Each number is 128 + 24 x the weight over its row's rms, rounded and kept within 0 to 255. Layers, rows and columns count from 0. Numbers have three digits each. The size before them is the row's rms in percent of the matrix's.

# layer 3 MLP gate, 384x192, rms 0.112, rows 264-288, columns 0-191
100:123152106104147159118092127169129154113133140125118146104150110104127145120128171140122145155145144116119167134176120120126147141104092143136078126119136183093070143119134137130132159128194101150147138100140144111104125131149097108107136163116167162127151111134140158079122142118099105128120173157127094141105110089160101163090106109117144063142153095118114099169137138118122161119144161109133128123146144142112120156129132142125151155093120135124100113139106132179144121155147171128115095125101176123129095104117127125122116144122083108180149130097097154171126129154156121184
100:139125094084118137134136133092146174103132105125134126110140110121160140111143151086085107156163170147118118119103129122093105116121111128113131114086084139098122138145133124077166132135127091091126105123116179175139147181140170103124120145119137138130101111130154153117092137112102110152121123128154136138115106101160128143135089182104146191168161118130176165163162128121116124112094116113195143125126136125123118125113120116136143174153072132105161134127132131135161092155130149098107134072089101103128123120141162116133131124087106093130116130114129148137124129168100091121
100:122089130123139114143140107065122195146119097129131124111108087119157128086152131141093152117136128107113115092161104103125130126129161174133142137095180150115084144061141143118189149129101106070124113139129130096140140140143128109135142121186129139110107147080127143139177122160135121123156077146105123118127125111108118105084113148163138136133127083105123127125105134113160104132132157131143148138130112145101133101141156103157147145152128121149130131110105176151129113112127123155098119061128118143080128189148099089139169127117117129091122126130159124119130129151136111095
097:131119136140118101094140155142106138124135145110173119122130110164134158135119133100164140152091161111105164145168125125145102141088134096120207152119101140076131167092136132107133116104116134139116156153112101103107151150145130151150146145120149121133093086146138146098109119121155141134159119139144137161121110147134131140160078139101141079103114136156143124135163131126114145152125133118178131112185128087100083111077123149131109167116148116133089156134078141170105118127109136115132160139109114150164096174090144124137106115077154118154178148112091128130117118154097098151
099:105124083126105149097155146120085123118114139112170156139146161161131111157109145102133138109126119124133166203117110117153157128119144155116161100139164122128155144081107147146166143103161170134095132121109105088116090136139105182098141151149100146119149124124164117127110107125120150170109170154134118143076132150081105089139183084161113108130153162113157121125165152124115114129130149145105126121106164106146112081115119172125135131091123141137125124124128183137119123150126145137165090115133115132148123139128090098089148087128142125105110156130105152165141172123136120109
099:120135079144118159066137129124082139141118143097111143109162099132128100118116126115116047174109151140139177111138109144133133130118121125130120114089152176107111164128123140107109136151165135133105153096110129096130163173163207141111137123125115137076103143123161132129090132133125133117144160140143150136095087132116123153118146142086129123129147171139125107150108152118076130124093151119186100119112120112116106110128144166139133097170101130135153103104082111101136121097112123110139109112154155132094100102138148112142142152101114142134084110131099154100164130163139113150
096:119134100121109161089147114098128136159115144132128138100129141125110110088124157154100150130151155133100156113128108135156127123156139175161125121116087141122193110169120155100160153092128149157115129139147138148153127107126139099112103115119124152144135125123115082128133143133091112121113130156136109102119152099099121088108125100119114135172137067135122120143140176123127098146122144141154117080110164142108136119107089163196172106149120133141154087123104123162116117184114111096130088135074125184106109112160151085107120102115071126089118164141159127125117119100118132120
100:117133080095106123170174187106148098144114099124135130147140107097155096087142151154168130117142100137167101111120141085125130110130127126136141113161124111166138160133108140122103195110102117121118116134139119127131148128136114144135136130148134131140126121102159131104122157145147095103139140117144141173095150132164135092115127117115159153137151112132152085133103126134144150152152138091133148093104171121107144123136085163149155134194156118154153087162117119177096133114145138156056137092143100157101139082129122167132115148122147121098125158162138077148151125145167122114
100:099172113118133138115145136133110124144116079147119142142097117137111117101110132129156122136097149152119102123150130136101152091118086139179175136146118125125149108120111193151121152121140068131085137148147121108124126144163111182108095094118162167151151162133144151130114136130122131107158150122115157136093150134101109151113129136132171142168169111139149023162096126121111101121113152137102118126115154102122122078137138135156125125120136125137127107162106115130110124139149131142144138085122114110089115119085148131161119078146102140099168063142102107139152139140158134116
096:105100093170149157146147154107137139137132099151088139140142136126145083111104132139138145133095073106113139142141102139132098114093190146123165122164142133141099193128121135134130134117142141086121169135107106121143121111075135174137122114102097124107123183150121106101102097117108106107127132124147103143155089144068095173162086111119112144148164124130122152110151109126174163137099153146100164134134157160133145100070120149145148092154153108115129119151117098125132109133126143129122132150129125114155141121119130148156114144111147139126153159139125073085089136171146094143
107:140112144144133123140163113117115132139139165124105116117167122161138132098123181096097096113152118115091113104114129152149108081105104136127076099112112162115164110089106149152131143146136131131152154102112153157130110121141159135135129170139140149056119143134180099150126122112109130093165109128157150131112124129175115135102124127145112126127144116126089109150076161094164145091137131130209137091127120113123115089111120146167107125126098133137094106132138167137115153088125138116090131104115175131126141146162184102093115136119120091142101140099167125169132137160099109118
101:143129123112128128163105141140127154095135122071131101129167105151118192099143126118138098188137119148122138140173102087152099134107150133134132113142118139082129147107147107143123133127164119142132147112145090135100135153102128139103128145148161101109187128128135166121142126086207136143112142138124150150097105122091129154120099122147156127134146134110141122133161108124146105116152160098157101101119134153074142091112093149138121158101143140123112096104088072133119106141122148136143111138093139103211108139113157115113151113102159123147130115174106174121124162134116115150
106:173117129125121112090131154067111143124148121129117138125085114117139151108095128144155117146120121132119147174183125087152142146164156102162124141166135127082166123089163152137183103110105121111069113153121143109117115093146133166153131168145110092118122122108124124133153106116177117150121136166168106127111122154124171124132153102098142109105136151120135145118172128135171125113122153114116178145107117115123117102130100142147129105139145131125129100116106072142114099118133100113091132111153074109149115145136107127056138116077104104115176098156117119154135139154113118118
101:108143142122130112155125187154096150087134118063109151140143082136102151129092129108148134133091099123080144138161128143148088136124152122179145132151134147127095144068108111127118122116133112097136174136103124122151138118121100142097119137129129104126081130139120141146164136101166134116109111135165173122155116119091120128143139127131129062133109111143132121097165127123141120097174138134156100142187110145081137124120147149161086112126141161121096139120087067130136134158136160160129155100127111110160088102119157105127129110093126119125157124151093139103158112162137084128
100:117095099163109134143187117121119117125111121122118144117143132137127160102168179089105100153095105092132152124145136136173112141061166149143116146118111143117104137097098139147170147152152128133139189165149132085128120128144149123127101145152121189091119112133151121121099130129087133142134136144179131111139095115120103129112176127100130136114129108111118126086151148151148138107143127124143138155194148102125114140127111115191136091138139133196121120157112134143132081130121111159102101115123125176123109140114116105116146094137113109110093098173159154114109119136165131147
095:163093154111190116115185183101124139143138120100091107091140092115104086103143131125154130133078099150138127139159119127156144105155111085128150157137146145112132134150148162158146123160125144131089146150091077115119113136125108152129115129121098122103127172110126137129103115120153103119127116154156115148142120155096148132143130095130143124109111141116155083118114106156090155073115195091117136129147104126119130112112130111135088150133149138160138101141071134136106144087108121154129125110124141088112129113105145138113122114155094138146176163148146151096160121189149121090
099:133136141149151177117148103136090199124120140121076108093090132139137147123097128142086122117157131121082119199167157149151095149129115152161169153149115188071142115133133109147138117105136122141109126155116152103171091114129092134104082138148138164120131186131110136094105160134132164129135123158110139134096154122133126146127097128100130146112103114173144125162137118142143130094187133175158101148120113134110127144140132115112142151145133132125094129122135089111121100133130155112144095109131112153147078146130144125114145142145113123128086104142145140088080142146123139092
100:135112124139124141064114125110154137127107139154096115130131115120117106074098092126152131136121137156101137112185109121120095106103105125130129117156176146117109140113095116135168118107055123106119132114117144086118091164124099201154124128175126070109157141112132132133132127122154127141127124136170117109112075140115099148130095085137107107153144132138135089131175138158175166088174175122134128081157084128154094124159132157122123126159136122131119114139103140148121121106117141111148178135125155084156143143125134127132158152145125140141107113111104140121117117179134097138
098:140119156134138129098130127152111151128121125120138074068123078125158136102148133173106102121127141139074124119163122136116136147110163142189123136079130106117124086128098121125170126188128137063123121109134146170078111122148119156120061154121108139141085147100140119114127126122136124148180135115121141131136109103115156155113082117143149136156138108125105135126150154124141125120114177153129122144103107118101129131133111113126153154091120116153106116125128159121117123139120134138140162092102124098074106143138128158131104167076128125187159134118089177101131148163109098141
097:108122147106076126110110122095178110078076143141117149133152136092157105098112103153136134154159101110140113133129117143193138144111157120110145098164135164125118136135124172090154111144083104101146100134116138125122092106149098145156129116123149093111091126132144121190118104110121090103164133135133131108153143131164153145112120167117116101099155088130129122116098145143108126106125122140141126163131120131093134148094118117149126137204130135139088127104130117180139123150134167154125144080131070127098108132166123131114109103112147152087102154109123152119105159172116115109
097:088140095091131099074122123140093145128126135094156133121117103096135151136149106116126123168156135130139163132118125111125125107101146150136169102140128132124136139156105143127154133122125147116092130108107090106118110183135144121135117107116129143152072148121165128152111121128120110140103112119156133124111163121078080134106109132113134111179128085110085137132162102127126135116111117144148158113098152066125143116081097152141186125129121118153125099107109140181139100153136160141126176099133130069165104157135113150158141106167193103166158142145089118124171122144105102127
101:112106107078111139134110136123098133148131114127142106156150126142151103173131112172118118126158105113124081151124066105110075125109118092103169126094196141083140138097107104140147124138114120142118134127143138130083131155087142153122079112125133100142127155137165099095167107155144109138111085089139157157096141147170135070155117095183164118125111151113113131110163100118104126169130157159119144103126122111111135109139129126144144124109131109161134137114122104107112117185187149101095118125140139113138106145128123134124131142086172118148146152130122148133076134146113135147
101:125130148091114132109133131161127141122091129127149157084093094146094130103110125128131096165116163121113111119147151141118138127122146077140169107122138146058124117091142157094106089119097159093135102111104142129126155110157111154128152103093170084100142101115151135170149114094182127199172164114141138101115122128108130159086141120142147105158145067156096123155150107117139152108130123122136141131090109142149101100112133149145164119094113164126141109136080119139114130155152152154159132093134106080138109133156138142115118155142127140139121145114096131140112151178136119145
102:133123105130119100104100142151114126088147131109127146133070099102132157156058117142176159141163156158118118115124097117162128168120130144112145096090137136088095111126121099137116155128127105111094123141125083132119131093119111130117143161112151077141127119106133158127105053102144105159148112130115120114124075134135128107108132177143124141133133111081073126120126150131151131141126108136177161129161106159149132130143133143135128096131142156137097124116118093172079103129163169100091107107111088156174075138159105124117145132137119091110151115127131152133131114142137090136
098:158131102097144144140100137131111110109114126116137100141097096112127109128113129154161127122083122091112176124111090135128130135104115135196125142056125124085112134104113127155143141127128157128089126100145184106124122119116142141144120109131117093140135148083142097126113157100154087153149139145165123136119068138131166118130107122171130131099074144121103130132175145167143170109147120154102140117156151114089104138158137110133148095115120142135120108131053111145104084179134150101145120076148157125147126136136170165137172126111148141142116142110098125111122150161116112140
# layer 3 MLP up, 384x192, rms 0.117, rows 264-287, columns 0-191
098:138104155130148089116117109078102147142147134086138115115142129130123150143131139171093120091127152144089110093172167109135144109140134211116144129100088099186131152106110114128114127145119129147145105126125080182124162165159135138145095163128129113139150125084141118113112112106124131152062118113100141084130137134137108110134146122138130135127093136163123169125114112111057126129071146124122129141150084138116152082137120136137103105098098117137099150145132140136106166111132090092146136122115146126081136139169135121138112109114104129100131115123127139161153082156095128101
103:109128095123144166137167136101123128130118097140103146108161128100115135117135157128120155134121119124129094127094139143108077128124087131107094116119111134131196161113124133130146111119150112080137157122111130130128151142074149098133146149112147174112123147094155059113142152142134110124124101115129116158135148137183117146136115140132131175164172130102122125124083132117133137147139115140188074145137158149165116135140113107156123146099119137134082155175125123107138111119107133092130123101151172173110109142136163083134158121115149089105076157115193118138113161139100105129
100:130176094105097140121119165143112085099138141093125103140141139127113119127111107117154096132122120168130173146078138159148150124109100113151131124157116111124163124145117124143067098135156126179142119140111123139121143168108146176122091127069133118121141127168155092154119120100109119117101167127147107160125123142128148130142144065126147113112131133142112141137178110114119138105161125123102089097139114132152123178123084129111135104102116140102125116146124073078126117114148165097158135156108138134171124078125171124115076134143135146160160139137067144125134103127115100162
099:149105155161113141092142152155076125130127128127109099107125134109102139105110103118143159091109129129135126121128094119108082125099140141134157195140116107141118133156159112151135117129083119150097130126104115128112132123073146097130112141134123119091125126121142117114129095153131125163112104085117158156137126141166132134178120199074089088111122111100131139119122135121125102136158148165182125063154203130142107134101147120141139109122176119104116132150141107139151125141124128124129169123130084108136087143113138065116134117095094077128116137139128119157103148106146154157
096:139073129129156127098149105133099147090136126108122124101125107087119098122123118147137152129117087137125146144149144095092119111081138080118107174135052123115155112180174137136135125091078129118098090108132124105125126102115133102132126107115160087111113122144131106166162143096114111143149155107162121109156152088165098170112139106110127115110104124110155130181121104112109161123125086115136104137170115141134138134119173120078141136155140104111122129125093111126128120097128102092179169132149154119113142117124101129151142113159139115177126136155185114103100109130123116091
095:108134142135143127170109151130139156135130148141147111150096149106181137099154098158138125089133112114128095147127139114124126101082148111092139124147119123134129096119122151139151129089112141117081103129157165117139079133149084127124112132099142112158149154101124129129127150134126117145124096149114116118121143119123154127155118148172118128112138088106087098095151130123169116099092129122100158139114168129136110134122126081136119183052161136141116146143135132181086112161132146147129130117094079175132154173130122122134104117136169140137205092098124115189133160097106132135
092:160143156136124108128119115110199111150135161122139142114148110134091139175148130133170141142155131138105122121142131114172143073127070116085125120130072146113141138125145172127106171089165102141126124109140127122114141099105122106135186145088140111183123099102134093148111126103104136144149126108061092141115116085161119160118134127145120126122150129084138125148102139158148165175128151095136128152140119174113115147086140124148121127152144093082121101133105121166129132125135100077127114112137134117151161103125125138128111122140172122136099114124145132125158091137127079088
097:127152090120091100145139166078165140161103146170137153126143130130150101110138121132169176145129114116139135130160133113093133111125137148096135118126147130132117117124123129104129156142103116142130100153109133132108139127142107153153134151072129105097145131153171141123135127143108117115165153103156116152113143084143135098114111128124158179127126152121139090102105174138128151163130115132145107147134148106104138127106123144170097156172160109124195124179133126141119135107125147093084093108194149135079143096126090097136043116111143146094160128146151106130147107139168119146
096:122098167113172124141209167112134130134116107128070147136089111128079105114144131154101115117137093130112104124124159090117073063125096134145145119146106127118126106131140145141126129138133150163082124134123123112148127140172151153099097107135120149125148136110116118135163120114113114094117122128129139104122140125131097066096146097104085134107121154138155136148135157139124121132159161109127150111085168116114085101140152145095139128108134167158109139150155126107140134084135116079145124113202117087130139126100120173110116144125161148104120063117120128129095122135139137109
095:159094110119139129148108127159140087145128199118141134125145136090113151101164101095115106112142191142146161132128120132124145154110081153128083085136129110105129112138129132099137145151153157131137132142159116116116152137109134109129125161148137114140104072136132133101105073091174125152109155142114122112115114148102120108104176096087126085116086136134123155113123147074136108107142109096109108084131103136112111176135107115092092134085156150138102127140158145104109130179138105082137147132128155159119126156149129091109135124142137097126140089099135165175163129107140154136
101:138167064071119139149117135143165119118117120142153179176109107126135192138144149122126118147151159133126175136097119093130104164102138111102153109095128159138106164135092097115108142118120117090167147120136132146110106159139120126075137138146174150121117102151118092111137162103124139189116117144131154181106118140090127132154103143148133128171167113131193092174172125132091134123138136117138131153138142111079151113150088163113137143107138127125153111142115088135108129148128176103096120111116134135140108122104115114163160148145135141134125134118115154133132145161107096135
098:142104095132137130090117106117177107140086139147125112104125153098098129180113081127090116145146141111102151128099173167118132116132069113195115164135129125098117133141110141142114133094102113150086134130126163167145160160094087111140079081125126141123088139132114145140168124106100125149154139141132154163124081089102117168094112118122154161142160088143097107139153132111137136118150132125111107148095142140173127129134118122146157128118079143115092114118109137145149136116167108106171098137159120153126161136103119131097087115100158143137160159118142134115155121119108166134
112:105126129108137154094144120166133102148134154123135105114135120170110109134158133135132174143126112117100140104102091109116086105124079159119098121119115118189107159120156140124087111112158110144132101131108139119146174093119114120196128099092125106112127155152147100145122132153115113095161163105110147114108159141140117132192155137110159199130172139106101109139116122138143098135087049145133101141121141126138104167131127107156121146123148149137104177150109173170172162176129120129137124122122132142107127155096153095134118129111139144131105136162141120133130127124087109126
104:114133129109132117148130131159081149129139104080113127131131047138110123119112138124170165154109109117081135131135127115111105147082121146165100119147127107129090163064140101167111115128126156088125149137124109128123145107114119137104121149121109118131089096143139123161153198111177153120072093135170130119145127132101105112151122110139180103125124120139161131134123150108111153106172115118135096140166123134109129132123169097149126130124138155135106128142100128108131136123150135128153149138137142097143105114113100082145113100107106159170124099187109099078142098158138071126
095:124105081167094128135149110147152094143081133124123149138123128137150187128162199070107121152117110105154120144141146130180112154076155142110119108132099098125086143129122137134152102124157116121147170125143122090146112145161185130133131141155134157108093091128167131095094131140124122111146170143191113123115104145123133143126160134092104122131135091100125103069149129146158157085151118098128140133158131093124116150120098132157125122152163135169123111137127128133118082114120138169140115134170105157155140140085133104130160115139122108124133108134118149077095129112122136132
099:115130133146090146104098125100138152118138141142145122160124139137134142112169112195115129144150089105088108114165109100115134160079138136140104131079172102157128086126094116101073127131110118123134130135153164143158140165141109128122182104111143088153171079168133113153123170091116119136154122115096126146103108141141155087165117146103113139187120132162110122108122115147135127128134123112104135103130095135140117121142069087122146115134172127108089122155182094158129128166135135125146155119121164128133115111139110164117126179151154088101109099113126144115116146116116116149
097:103124127121109137124147118117169145145141127106102112152136112156143150108124118124145154142142121121176106080083131118099151106156147095094070128114137093104145193116107125129139164109133181107167095138130098168157129120075165157128151147098120137143126139114137128147128123146129130165093087125133134109168100161153119131098144134177136097111137170125136176100091072086152133142080147140111105171122184126137126120124133134103140139130137129091143147155110145133196128092140122144121137132122128160136156128145144160108146138093137136140102133118097095083105159140137114128
107:159113141116109112099105103090142132160096138147101144125127127099090094086106136135142158142102147150107136096126125146113120123108110141134095113154130118153120104119069114134147109107067095089141121102151155104134142122118113177140126120119116092135134119133137139143120092154097170133143136141122107117102082104130107161139132026168119107135139155160132057132133158124150142103151111107116111102159086140164102119147123175113112142136120142113102152114123143120132120098105164099129154152143138078134162163140133127119121161133122186150112112116113115140105117175123083125
087:142108169141137134078108099144123167138129126128131107095098108127182141131152152190116097137134105114103125108129148141099127155105164156161123142078133113140123086136092111124182099185132118071163080112137145162104113117122120169111067142110108105122121140123139137125109106125101138171173134120142134127128109101093165143111118105135138136128127152137106138137182148112146121114100163162130096176113091131115122135140111101124147126068130122144113123121127146100106146119102108117143150086123130071115153153146126143127091177116122129166161125103117163130116154144103119141
096:176150131117127143113123152173063143156165141100104130149117119175165183146155103092120093110155143129144139165126118081066084108111116124150096137081133114128120152091126098127123133122151172141130130144143130131117114144074140138114158163145136136118136149138113129094126146104141142142140133081152135162083090136074121136146157102118130132174136174155155162128152110111144156135126143116134127086099136107110107154139131128083149123111168105129113111106097152077141149152151134111128109162126133150179135130146118114125144163121167120137144115163091156158140114134122128130
099:133113135138105126140120108076152134172122162127096153141177121171124123127155136114091135143143100091141124098105127161176107170153114138140089159143133134154129138128127141103139105129139137122133107175129104145163116147109170128127145129148121153140118153101123115097170122170081142108153134112147114135156158112097122077107136117124165163130106131176122141141126085132141094096106149096090113113113160103112139131155132078123160149165136118116125188167151152116114120119141085138106147168165112118109141100142096111139126089152088144092132153132151111084166126113166166102
093:142115161144095128149099110126148149143106169145119100153147160087154119124122146137093147105163154156126088092113126126107144126109118168124140138103136090104136116104099131075118171131144094126127110108101121143116158142099163099138145131104118129113093106136136108122130119113109123144134131123094104146129098124191139114091114168133108156165116149135102138122104130107143133120170137151152075149161099122179139168104103081112142124093159128154108146132167133095102147138113084087164138157144112135088096121156125121129134102066125080132150112134149116093097120123143150191
100:152139136132147123123116145126161173157129132150139148115138134171128133116120092162100098153128150137123126116160131118126102111136158124133211106123151128086137124125161125135139098152070163122133106117134124106110141085147113167120106140089136092142130149097138131165134113151136127172130110114147143128112133109100139165113115090151157072099095063155149115138148108109182118075162134162134130153111087126118158104142157136150137141066116126141112137149103112134092125152132093110162131123122130073131142169138126163102124157127131137172131138100099134134112178172113130111
104:123104126141099114123119121117100142110135139124124149172108111105098159169105126142175167150160127162128102116091086127113127141121124137100122068154134125110100160122118098117091133121125127108124131133105103123119130083100126111145163192117121108097134128146130158104099096158187097129111085106133152128095105115139163117088137133100137123108138110107102155102115123146142128145120097154149153130182127132171116141133132134111102117144158131096097150119100088110119140120167165110106133106121061156141083154185123149122148169121124088109115102110103107186123106127117092116
# layer 3 MLP down (transposed), 384x192, rms 0.0793, rows 264-287, columns 0-191
103:111133113110120130127154113151145108153127162134103103159115114145089115135152115061121132134084134123190108095149068144135104144111135095128112101155189121107120121155192096095143154111113140143103127152111174090133090148097081137102114101117128120117084126171081134116111119150160132139126104151144166125148135106127111126131145161145095112084157091097131137134133156119158138081163092120126113098106153108123135132126144148121129149132131118089156100170096097119133108128099118092117128155139127106156112106121099126084087129137126138142111151122137137114122182147150138168
099:164139104087112106155106165110111147126153116091124147112163087128144131110137176099118110099129115116149113125139139144138081167115086129156108126160089151154156100116107111104101130102119117129160143161131151135131120135099120153135119129131077148103099153119128141115149091131126152095140090125121120153115127130128099141142117125176136172097113083118144115131117141080131141139171111089157095104111135108122133110179167134126083158183125088105135113142136121120139166110095133169129153155128151135112149157112104146126099094185131189100101132128102057137139148143125118130
100:138122116103112163157104095113125167112158106168133183113101099133140158107162137111145117099136132117102131097115179105123081077067129114155110178127108146085138127114134139127125134100156119143148139095138141101157109148117111186104167138132176152091114148147118129117149142134102109151104118100106131125146106166112104155107110119128112124148139146074148120135125158136128124116138149114084114135137132142068154129167098115148121155140130096116178107106125152154125138149121143117139146092146156138100123161073124158141137150126113109110115090190155090119153131144101104113
100:107134097109130128133127091168175128126115096153120167115133138125127107162157136089089072163105142103126153127123108136149157131098140109121114115144114157157109182141073104103121134111091114138127165148089116115141169138098137127124122165148143111107080108158126124155130091149105105090136134100102137124098149161130101147118121108161137141087118138138120108122101148104109120116122118124083123152072128152122136145148118084157085126122181144136135144079120142124142150144119072096143105104122140107139162166155138156096145133153117183160083149131151117103124139095141131083
100:116173125126110129131092140139124159150172139122138130166125154131127159109109144112109117089122161132112122133113135130126097139120102166135157099111220105170116127059130138105161131142145096170125156137122174176103132128159122162095160156147088157130153162122079152121118136141136160117103128129094110148100131126119109127115109108126125159150141169162124137095151123125160101129122161105064121119084116148183125106098101126131107148108123156124096117153129133114148104136137155127095117151130110140127139122149149125122135157081110112105172128093132140140141145101137161184
101:115112121150095138095116125109099120115138151102125150126133074131126153124092108082143089169121100119151148142130126127151105157191141117140140113127117166112099116118125122113148124167118096146117131148121104129133100152119163136110118141125121168142113117127147156082119147139097181106142165137138149121143151097139111109100160142064100142123134136157147130092137126099136122135117158157072136121108121118060148117141119155129153104169109113104123139120088145135160114169128144142126114137189144116103110122127135114134179177076098087111103127089150160105108120135135087071
097:120109111104116174131105123148090151113124141146093114153138160122154138099112122119126117103138156116108131168119093166108111150123183122177106150108137118105122114109162127119155111123105147155147166161073128137159140146124108151114107085140140138102115145123111181124149142156078121102085099127136179099095165163103140147126134119104130093164093153156090134121155112098125115115117124132121134093116118154107140079146120097111139135099105157172135120071151144123137106151134145152143116177138113195114118131152130158138150147118120120109144120112124133134093169057129127155
099:122142133106119150095127136093098130127134129089108114123124111132145118156144146142122123124099106156098120130118113125130090168153128098130106120145123102110127130124097146152190113108130123158113157110143072145117087128122117128148127088130111132142130125129127127124176172159136115133099179112083099157100095171147174158167083125106146137100136090094104178137116127135079065120130107125131138111066109099140106130136136099134153089138120124150075116067108108140110113121107119109148116141133119130120176132124159119108143140119107125126104108121127172093084187109149167115
102:112168084119076102095132103122120149143135085090136083115136101114095096126074132149143156101085127102148150116136133144165179110139134106115147144097129164149117150086145084124133127107118119063112118138139145120126121161130110104139070159152134130137128099121133133145114107142176131137188126158150128122124124130150136120130153147114088112121133107193127135125095165099107143087127135128144121146124122121143132115119087118140128110173131190132123102145125169118115137112119158131105101131108123177145102151143121150170129152103149157141085080106110125156127138161120103161
094:100148150111117144100130137143138116138112111118172105091125142119158131125128149119111135148138123174161114139087114101133134135126124086117164142109160114162124093102145084134113129147118138102138153155101114178159189128164113147156091103097134124128131149107119088109135121156123116091161112110126138105099103156117133157156102129158101112135111109169148091088131115118108172136121175138151126144141151110101118113140109127143123152141145137091109129156134153114182131149113149141089150083096105153159126130181137145129144130109097145094132111149155040097146134160100073149
104:142126127124119121161145133124112113151146089092122149116167099131190173136132150125110084126080115125139118126138143134155103099140125139092097118121109129130204146129160112153120110098107115122182178121136152101106110128092115141139135176101105113103119147113164125138152116121111140103124067120177158136118142136156124144134135141128161135131144120128135104128101163090146109129139112122143121115089115089150136088115136106118092150169138140110151149118188129139138157094114047133113164103131171111156143133123120131111098128124133130128118156090172099122125145119120121058
105:096120143144143159071149126136115166076129131094159109142150144138152136141122137144128140126170126116115132187132114139127105180136099132046076133104115115126195114124114096148141180129145150162114124127118142094111130155156101120105140127151105122139161142102146149111113083117171095102114163156166120151097138152137139104153129131116100184121133157108151106155134124160106137149111149149108166106119151148128081147158135117115110129144111115132147121093100167140116146132140150148137115141115108100124089118136131131115120147073112126118096096118134136132078146162144083099
107:160160128138158106150112101132140143152155166125130122140129122179126132164079116142111136148102130152118161071134133149126115143138099091148179125118139185086144115122125141131135147136112114153088116140101125175107152158113143110111109162120081118137151138133100118117116142091157141121165132138130115097135152165128121147110154092129136118154131129150186139105157132124126132105135143094126173159159106140130134126123125148155085114171107100108126058133157122074088081080091139158146142139142138134162117137136100125093152118068122115135135111124110151102162156150090099130
104:173121123118121127118157145074146112158114128190107142125134155147085124125157105148086122113098156110126080083102140170109155125100153151139136176138096107168131114127123131120155134117140154138129118167109124139138113105115119119131119133161127161113182173100103148160092137127094131171119141125082109098140150105127139178137114120126083134152124099143163116138147127087131103148135087125112152176105128117135148136121107107122131151104114137104143147119116107127060110108077094098102176137113129139115138127155123167147117100129174106144161126106137171172161135103131143132
098:076145148122151103108112132131159137161159096117127117085147128082134138166064086141140125106157150147115117116126122098112170123145137136133138063135118127152119134135111143177105151126139107108102062107107152140104142105141101149140155110095100127108133140156109118120125082139128134139118096131087143161109167081135124167133146120150115153132120150100086127149153103088142127125112112155113101108070166128127152131081180163081139119147089129138127124132106120121122113074165125103139125119152134118143107134155129157105125178125167114149126156109135157139135081107151130130
097:110127089122126102138150122144110153134143093142129164113150134102131119121115107156112139118150113116101142093109100145169143097157097156088154114090163156118107125110152147130135087152103120112147115118088107089110081103133156123115106116149072160116109128140118081159119082134133158149088131195111096155130121083130127122132139105152117144134114159137118152087188095164084113140088147137125165097135141166117122133094167111117092125100128140137142114107142150084078154121148100132118146110092088105127105122142143126144127131118095125120145107125142108132147082124160139076
100:138133106134121118125111141125120132141071097152082174122113168149135098126121145118112102089137141142099161184123112149130111143099123154164122140123141149125103096149118171131124121138096114148108110108134125114186091131128086106078132089109165118111126173141144122130137148132092133132178116080128129135156126091100137128141118115080069205107092097141136087154159165133117096126156082127150117149152111167158142134161122127141141131139146183165147154086124118116101138120153127111141121145098112138122093097110132126138104126147138091124119149132141127121164100161112128121
100:145115112155110115180156130133114176143151121085141141142140140104121165133137138110161124107083067129148132185105136129126109141124116147157130158101088134136160096113156130108143130141137131120106133170133158162103127108160096095073129139069103164099148118105100121097157153120148165150123128098128117129097161132173121074133127136140165153115172121087089152112107131095102152097114125164149194118111132152109124139117156091125088111124142132095112118108126120102149126097129073100147120116122131147114118144113135092137100137118164121105143125117149121144104129073149126114
093:087132117121128154145098184075114102104144117097082139157141133115114132122121127096150124147141119134154120141116130115139122113166132115066132121165151083132148176162101148145104118094109119185129161093162116138123125150126173101133179128124156120085145121175146152175107113130141129103119138133153107153107159134169170111151193111125130107119091143106142131116107116146123115118156133107116131124145133114145137138110170100115115114122134110102147126133117143105124141107118123120112103150169100142190133128093165113189138126159127108122116139146171144130101145060150159133
096:131119129102145154146162143100153098102116119127111116096096093113100076126137109133122146143093167084135083119145124123168143133141160135143192109115144120068105153120111136127117088130127119147112095117113133105129120100128108174162128081114174133076121104131151145121117098139144116103116170139113120099172129118168116161088132149157152093150138111108085133112151148152130105111138128107143160121156111122110151143123121097143108134142120142142084206110107122188111146159117120100146093144150095142131128100136121139074130131144096142138144164116141159126125132140080101142
101:123088136130120139130148117134135094167081131145151098126144162108113124166107123124116160134146158140145118126139122091189160135185164120119136136147100113121138182155124109122125117177145135129118140115166148104142137113133099131105104116144155108126136146132128107117149117126118124109127127116141155055137131133162182130142158122146097149136138145106134125133156131160155123165119150183132180138121128127146085084119099133165120134075109106150132127124086120132132131132085109120162119103067128145172143110127177136095095131171149094129133143114102178162096105145166115169
100:102113098102122123075166124093096071108145121110115135083093140148138133118112085145117134132129149165129152106115122089113172135166149103104077138107109097115136159143165131158110148116095191141078130124100110139154102174131125135147109123151124113138125108096115164160116113130102139106101135172122149127118151123117134139075110100131127103131124130130140127130108163146115132107136135139112152120097118165111100085124174145114102142136085194093096127116073170156169103115137152148108089104117120113139131113146174131102139139148137138123111133125152144138129119125117192114
103:127104117107158098114126091134124118145181102060089120129101103142096180160150135112129134136132126129087146133109109126149115139109127123090103131070102095172121130123086147175152091127123107108106124125131092143129094128092132138143163120111111140117080141136127104156068159119132128076132131157153126162115107109116085102118109127147116144131100103107119125087137164126094131107149140129119093116128096118129145133147144118130112105111162123124114132134122121137128185119130062108111092163125186122160102118110152123180138104143112117081135111109112124125112095120079150102
101:174142140140125151124125117098119152144136110096123164123124128137160118163163150157108082108096097148166165143142159078117097104169182119144150140127127133115147100115121127115168077110152211154126152136144122118118150119156147128118078086105119134161097118120135097143214177138113106103118159133113137117143143091131090144127122095146114122137113127128158116140163161142094151133151123132155091141168146159094165147115156135143156115124112116116136102123133119147142161147140125128140116137137157125113122151129156145140145069104175132163137141150084130139100137126124138128